Weights of a small GPT-style language model, trained from scratch on English Wikipedia.
Size: width 128, MLP 256 SwiGLU, 4.02M parameters.
Architecture: RMSNorm before each block, rotary positions, untied embeddings.
Training: 137M tokens, 8387 steps.
Each number is 500 + 25 x the weight over its row's rms, rounded and kept within 0 to 999. Layers, rows and columns count from 0. Numbers have three digits each. The size before them is the row's rms in percent of the matrix's.

# layer 8 attention key, 64x128, rms 0.0946, rows 34-63, columns 0-63
078:494545502480476443498476457485509512528492516500550459516479500509537513515495460571483479496508530540545523506508490483515477461458513518527491506476513504466522469480540517519531477465526496
064:536532518479487506494463441489542516504437536494510482477488533509497529513527519535491478431487443501491505488528543489495467507460480498513496475482515479529529502492507483487527522536494466
074:484488490535511544512536567538509484491532512498495524518494482519488505495510559453502484529506479480460497463506482516492520541529503484461536473522499506501466520511490465463531521475527533
077:459503508509554504507533512494478467481521451514509482516465509461522465489487486509528523534492532519544538506502466522507508513525503530490530492483514546470503492493533482507510499474488511
084:520490474467462437483484487483498495544502535481522470494486496518493518529499437535476463454499502525515495497521539473513459498472490541523458526482506468493509473477490517548513477519495482
084:516512490492486505506475499523526536549499538491506538476522501507472505496499538489486458479503428474468492480485493491483498502474541472476493514513502464545513503507462486526484501499531488
098:475475510525540507546519513507474451467494486521532489510509489463531480486488470509445507495517538494483460533487531471528497506477496504507527490500500532439497524547515479524493511460493504
084:500473478487456416484491481476461464528501464496522471533467491493514496538510426516481519500502551514517480489515529502516497500493472552498478507463491500484477490479500511494504500510491496
126:518539494490475533506514503495524546524514527499446553487516510502469532508503553495526493500511436550502521504524495514484533501544523457475507493498498491571521484495474508500509506516532499
069:499515511562515566545512527492507525494499485521509495508529506493505505454534569497505500504491463509476484508479438530482508489492520482490535451520514519496507499534504483486494511472530502
082:512489458445505444468483470481493444524476503484509534478482491512512508544475439488499472507494549527506503504547536481505464502496471528494491530487484484499512504473521527502511500527523496
103:494525516535506551529511515508489531500493508516478529461525512488513508475512546505517463508496465497478493477504468531496488486521544457491538463521525508551510505537499508495490516508527515
133:460449498476507477467480467488496466495502495480484489525441473490497508513492438510499497520503564464507514502517526474503476513473483543507482512503482503440483525477524496520497482496457494
082:494473500463515462446475463486498460507481458469469523501456498511487505519472417486508474502497522474509500506529537480493502518515448549504473526498481518455495504471520521481506484530488502
172:460485449475505467464468481511513467522510518491497479522481479487521512536486488509504510501504551490522536501509545483521477530459484542531495528494491486456498503478535516530490471479490491
078:510494508482522454457467482507497455485481458479482508489471501519520498506480404486492454523492516475490504507532520501494466511485456533495496520522487520451500504479526512505495512527481496
082:466499494493504502460489479500486509493506513516480447478460495542488513492487470522494464527481528464486533480484491503470448482465536528443507523509494511507477507467509470523531452500495506
098:502468513504508464482479479489515442504492477512480521482489506509517519505514454506480488516507510423485475501507505498495458515490473521512487518536502504458530521505503514496466509491475503
096:516503490509492495503503496508495541516514506472526509493525492481507508486494512526540536496504531506501482497522521496519477518485499481524537507489476503517486466510524532562516481462498532
085:509492519506559482530482484528496459501475491509485517494493465514514506502532471487474464501512521460485469507503503491501453531492491531499482479510511505439506560512519482477499528508480500
086:516502475502535495493503510485433502498525487517476532482468461496523492506517472495428470498474493491498499524467542488495499541515497494454492518500505502503517501510522428512505485505509475
088:504445512483516505522529471490507533506496461493478504507495502463477509497523483477486508453487475472478510501506496504492499477507488522541509489492529503481496450506455516553520505562467508
079:488515471519451511482501506470502521475494526497475493489523521483519515503473533523504504508537512563483520488503502525506514455492539463504546497528506506490520492484465499551489493509504517
095:517482540524484522533500512496506556488475486513470529509490455499469576459517509534516511501502508506501455517514511511518482509489553479481499474493498525494514510513495527518520490474502538
096:511528473498490473484482533453497488514499533499481538490521493480530559488523487517478478496498516580503503492524506522533518487462529497504517489469490508518530486490505544554529534524539499
094:517529520512523489526513510515488488504493533463527503476489458472482479485486494527470501492516525500499494523518511499519482503491551475473511484496482495483517510500524512547545505475480513
095:479514518517502548517481480477539512467442500525459497522507508468519500483494538515524521493537476479463487494470454533508507511470494448497524500517482502468530527502472538485472524493541554
088:491467498490493488520538433502478526501502493462501490504485496481470475494497498501475516458459504490490514491491495500509501493505491524502459489498525493494477423502478476545525497515503479
100:492487524521507508501523489542564508531489535487496460479510484498446496470540489481523539499487501454499482516531441507488453481479502507531490477509514485493483529489514529489522505513474536
095:493513507538538527520480514528511512470495529486486487513495438469491519474510479513440492502522523480494481556503509484495474525496539480485508517525475510463506544500541514517557510498471514
# layer 8 attention query, 128x128, rms 0.0941, rows 67-95,99-127, columns 0-63
072:509481525518483516489532548495454525479519471510518518500507511470500507522520519504514511542478515519481471514502499504512532481498502453512532500527475468503505479481543468469461521499467527
088:556483531483516521448521545488479489491471429487516501491487479525495487500501492486490459477449484490515503555485468507537510472533501474514531507503475482479515489476494475473487497507535495
066:463531477484507459511480471534573491538499508465487497516495469508512472463461508519479521480546502528547519490508510497515457524466489518503464552467503490473496544493484550506509513499499503
089:452499466498489486552489457495506519519533559514482506531513492470544510457501524503503532530555516495514487452522512486450490529485511508482482508517533508503488484523496529518511512480459508
071:540458501525490524466515522463468461465491492487527523503498532474481481504513454469509474473477500546478483546482507525485522486538486477491520471496491492530510464515503420471516518521526509
078:443514485547506488470538505554498502498529500503473483487482499550513510527519536528506485535509479523522503492456499496518460511515497505511487509517484506452524545525536501511478503511543490
099:477506451507490489510482451537528548532523527488451495491484481470508548485500521511532501537540529485537502456521518503513490502455499528513487504516498510487505535532463518542504481507482505
101:549498515467510505501508511450502472480470477503558511513500530474488484511537459470463530468456525504465482549524502500472530494510485495485518489456514507557493469477500474461535512488484507
107:532472528501520515457538527488497475471494497500540499510496507518469469531495485508466503458467496547475495550471511491517522488550488476504501495465487467486504489476517472470498517495498508
125:458539480509479499542469474508503547518523526518488505501523496479534523437478520504509515545539492463506488438480517509476493530477499520508498543492491559525472495534480556515492467509503490
092:513514520433492475501496501439516466519494513500571518518505540488502481545493474485499513454478517506457515522527496502495509479503487507517521496465521489551486452443492510485509522502511483
098:480469461520501469478479467552510536490507519518462468534467467477504518532490540526530490525521499534537513501501499471521498508480528490555487521521495482450506525504547499510490473511477484
121:481492464521488458510481487524527544519506511519459474505503478503538549454490531528512503538530490466521496436520533509499501507460513536509472524546503517459511513518496524539515488495482480
089:508465478530506540499479507544530538511536503501440497540494455518489495449503545483512509506559464551533521507475482498514488529512513477523486500506481531483488525535491526497498484550509546
163:469500472469479464492469464507526542535513530480461487537473488482506538482489518519533515524545512515509527466518515492503500537459519493511478537498504508497488487491484546517513457495474484
085:493490517513526500484489422542482497504492495491463527517492479486488506533479473464561518485520500541545487516461512476501511488531506436515511517500523457518497527520498574488467494532519512
123:505494467475480447492490516502500514533516496469475471484485484498522529479471492488531497543509529514494578483550496507534496545465486505478474502483501525530504493496473535497510472514505472
109:507418524488495526523507529471535473494488499504503538541521531483524502438498501489508474461465505493466488500485497512476510511498512499508536520503534552465488467500484493514526513473515507
092:497496492456476484480487497505492515524534504443487496534487471473498489525492486521533509519531509550504554491531501492504512523488489457477492495464487501534481499470490519491503457517537498
097:500541475530538516517480498500522522511517507484463489506535501529443518426509524498536514496523463546529481512474455507485495519510490506521485492499494512539487510524481519469545491497538536
094:506543502431494442514492515488481457522491514506516503482506514489523489480446470484519510499496536504479472498556507527519498498469463503485532535434499515530483495494470509464516506477523476
082:519490532476461449468492460479488500487468512498551492514467544484495504493468468494476527474459518503445482477503482496522519499471506494518507517482534536515496446494511499508492500526470477
102:502505497463506456458506498463487454477446485497508522498478548484542514498519472507527487467434538485471492493499534505481522492501492508518566519495525527457514480469534467524522497463530496
084:520463490504470473464462480505485549510495482461561512525482485511474510495471475545493512503519491505470522484474509488501499512525493497433490464489530544485519472536495493459486484506499458
097:462464492517466523512516493486511507503521545481507495571534507479516479475457499517549490456480494493479492485473485480460492513521520459484514501492548507499451485521475497514536500490488530
086:471491506501509505470519491449511483498489537509517471473477521507530469469469494511514503482493561474497460498505558528499509492506502525485530522507489526510489485503508466558500479480476536
094:515553513460532517521519537505474458518494538513447510493524515512488491434497477460512491489524482497523473522502501526472509493508480514451505491453497510522482514527468521460530508491506525
104:487426529473481470496502472491471473534500504509507525506484498475514463587472475508485472501489529461478522514524577499469495491518488485460494536501496480495490495506500496482478475495486483
095:491508487523476478463513464516479500493503506480496500559490487474475491500503508503525497466456522551480523501491433508470493527496483447468518483526507495529473487491485505459508470453547490
073:506483526547503502530486562529508513480512475493532497515530485524469491441481521485510517516482497418465478472495487509484530518535502480497494479476541526481486517516507502507497545516529496
079:463471513506489505537539539538489480482482484504526485516501473478446520513535517533453543531518511513519487550517472478495502537514550510489486463446484459502481484507520481496521471455472558
084:496520495465476449464462469508538508502479497509484474456470513505524524537454494552499492494547514526500502487505517487535486470466504507529499536477463498498521518484501563520521510518508490
094:521512530458490483460468468488499512493467524495473532444503534524543511478446462456550498468501482488466501453499498523528503466483496484484518520508529541512511505494494495508492517540529465
096:517532514493521532566560546491485474498510476518517501512524485498470480465522509452465501489473480477498448529514486511490495507528519495475481457468520521517503484532550459509474505503473492
094:489502452501509514497509529509483474528522504542528496566500471508494514551536537542465502505516509528534544525507481481511500517503510486491479464495471445444493523447519533484469495485479498
104:495445474489470484436460475516515526487487520477435472503457500499529512554492506555531483520526524507497543498506517500487497510481475506530502521514476480466512509496496483496505477521534496
079:520566541477518474563480482469501487489463450510506505452498535484487483439476480447508522505477521463474452476513462517500516497471507492486521513454488532532515457516489478493511530512490477
100:505499539537497522523569522501485473469498451520535511509507478513473465465538494494435506505484505496515468533496520516524501505533516491505488453489488495534514451507520484503483509479433506
099:482454490461501478433452490500523507462476508509456494475491514482565507513463491528509467495524511509482531449496497511484512495496508484496520546513489521465486488473492526498516497537547481
077:496546517473478481527524499466508500502470470480502508495497541509478472435487485478509506495488518484489446469504491516521494482522470494507486494446476514581533474519478526495498511504491489
084:498462474505488499450493493510508518495506517504474484556470494487483481562513521531496525508499501560513510540481528495469500509499518492527497543530515492468501517508580501475475476495513500
116:484457469489503488446462497519524525503510526499451476499483488503524536537476519527522500505527500513518550481508517517506495521476502521510499532533512490450496518498504517515518488518544495
068:489450481494499531477548479539497519461478487514454499537469486521505504493512541536499521511528466546497496500470506501504517498509527493515523499505461528454511502493497509523504479528492529
125:474473484465485454460470465522524526534502523497444487530464484483522532516503517535525506524551517509514531463529536494516486526483509514516466522486499499482500516490490533524512474528495476
084:554467524502479529483469494495474513501490486498479515530518481478466493563521481512506509492504502514513506600482504450449511453522506469530515519540526446530506509523518500448480481524514514
096:469497515498525494486514530502510474511513511467491496463510524508504520494472479459509490533505500493515527449495503527528477532501466523482456480456480522533488494507490583481517510511553500
081:456440482519487491493536521468501461525490466537487525539508483519539516476520503486492485502492508546515480448478534535533511504507470466512536508536547508439518477498490562550493500498515523
073:475491552483490470504530511500511500487494523453493514491537531515534439477504491504507544526524509533497502431500465530501503524506495486461501451412471539510482503479486547525516518506506501
082:508548510487526472500481534507517506544472505497516516476553534533548513499501506503546487492524463541461512473466452491520496478512494478501536451481504507485483533490476540511512539503564516
085:476552431522520465522487509499531483507516500502514460527501504500508523495497549496472545533553525520531479475476509512534501549456482527525479521482514524466497494489484517478506501463528449
081:520501492487463472494505490471472525549507473484503488501464513477487525472494489505470503492490491473509500515528518480528518467495512520512476523516496487578521479508469488504499440519423460
090:478525496491499475485501513466516488498478496533507513517515553493526508508526490464511510487469540539501502449477510541487517498451494495522526493483569508508508487486523519534516507461498517
101:494474524450499448487498478487515479536463475492526526454504510520547467498464476506449500487483517494489509484503557490520506467516517535483499512490501510515492474500499489552482487524454476
098:502475506504485462492503493473479498519479503516508532549503496520513494481537500474509495475458521530468487501520490465516534474526513459473551480483547472474497477477479479534518503500415478
099:519496527481496513517508498505498512502518493520476480497512491475510507466515517499514502487476545480501490463532502504534493496490525530480494482506510506582500491472492469551507492492441506
084:508517440522544462517506494489494491513535517501554481512465466517508551517523527497475503495521510529512518510494501491535517511490512540517530472478529507429484515481491470512506507474483465
094:474485515547510523530500489485470456456504494492496505553517499483451458494509506473503528509484529507521464562545529493447515533528518515483469512500522466493502474508513451459520478493432516
093:500514532514457466500508521481499536542508529498499515528552516509536478480514505452539522480487489522505510466488461498500519488507482433467514471486548491516511518496454509521506504474457486
# layer 8 attention value, 64x128, rms 0.0712, rows 32-35, columns 0-63
085:488507491504511521517492500522536503446484482537503503524521503513471498505474493510497519506507490540491496509507471492500506545486469498547477505470511528513535471518480523498469517460500488
078:495511498485539488513467528525474490478489496492497428526468465494505462460479496475481523451480508507510498461491502494477512488506486532463499474499492567452462493526480552528529493496511472
099:510526531486539532491548519500471489470501522462500534496518525512486496519483479478539487542503517471459518445513489504560520527478519463453492475478460531510464514452529493499478528490468522
080:493508480498477502529539525447477522503499498559509499533481488499546512503538496510541529563544517533487488507520489543491511530486522510445517471469459540512490498510487527489528559467480502
# layer 8 attention output (transposed), 128x128, rms 0.104, rows 64-67,96-99, columns 0-63
072:508496530472451464526523538474467466562494540509486512464479481520486486494508480493502548520516514483494545513512523464526502486492493470500525532471506528497542464518491527462505517488433449
067:517511499479466573500518542465480486506518503511492503481487488495483488509537496460497527524496537448499507509483528481502520502510502507493470483476475512522443506449516476494516486514471465
101:479524519524518458454448508475507460476475496529507485476507497516470512502509498491465490509489507463503492534469513533473511530456503560458476498515539414494521513515467524524533502517506512
093:505515533456489478492535473503496496515527483492519478531441514485456531502515485501497494520512517464493538466525479494500510456489461522516486500467512486500528470472478512496513488497474456
101:467519518503460487490517506516439506513476516485511486469489488515498476457510444508493529535508529461457535519512497519479501500501502490488506528493510481492537451539479488470477494551466491
089:488507530502481458479479483521501488488457483552478495487483512493568443537482501493518504499474525476468516474481491537474493556474496463492516549466539514530503519535452479527492482532551508
108:473539476480543452494461510454495473495501501528496470470525542476467555513520475460481494486470512514521501530514497511484520537451505555475492498502517460515513490524479524475525515477522476
097:509529551468524469479490512498487443472522473506522485487469518486470525529476438482518486517474535472470512462512487529489502503463471500509483490460535511494488470500460491503530480501539486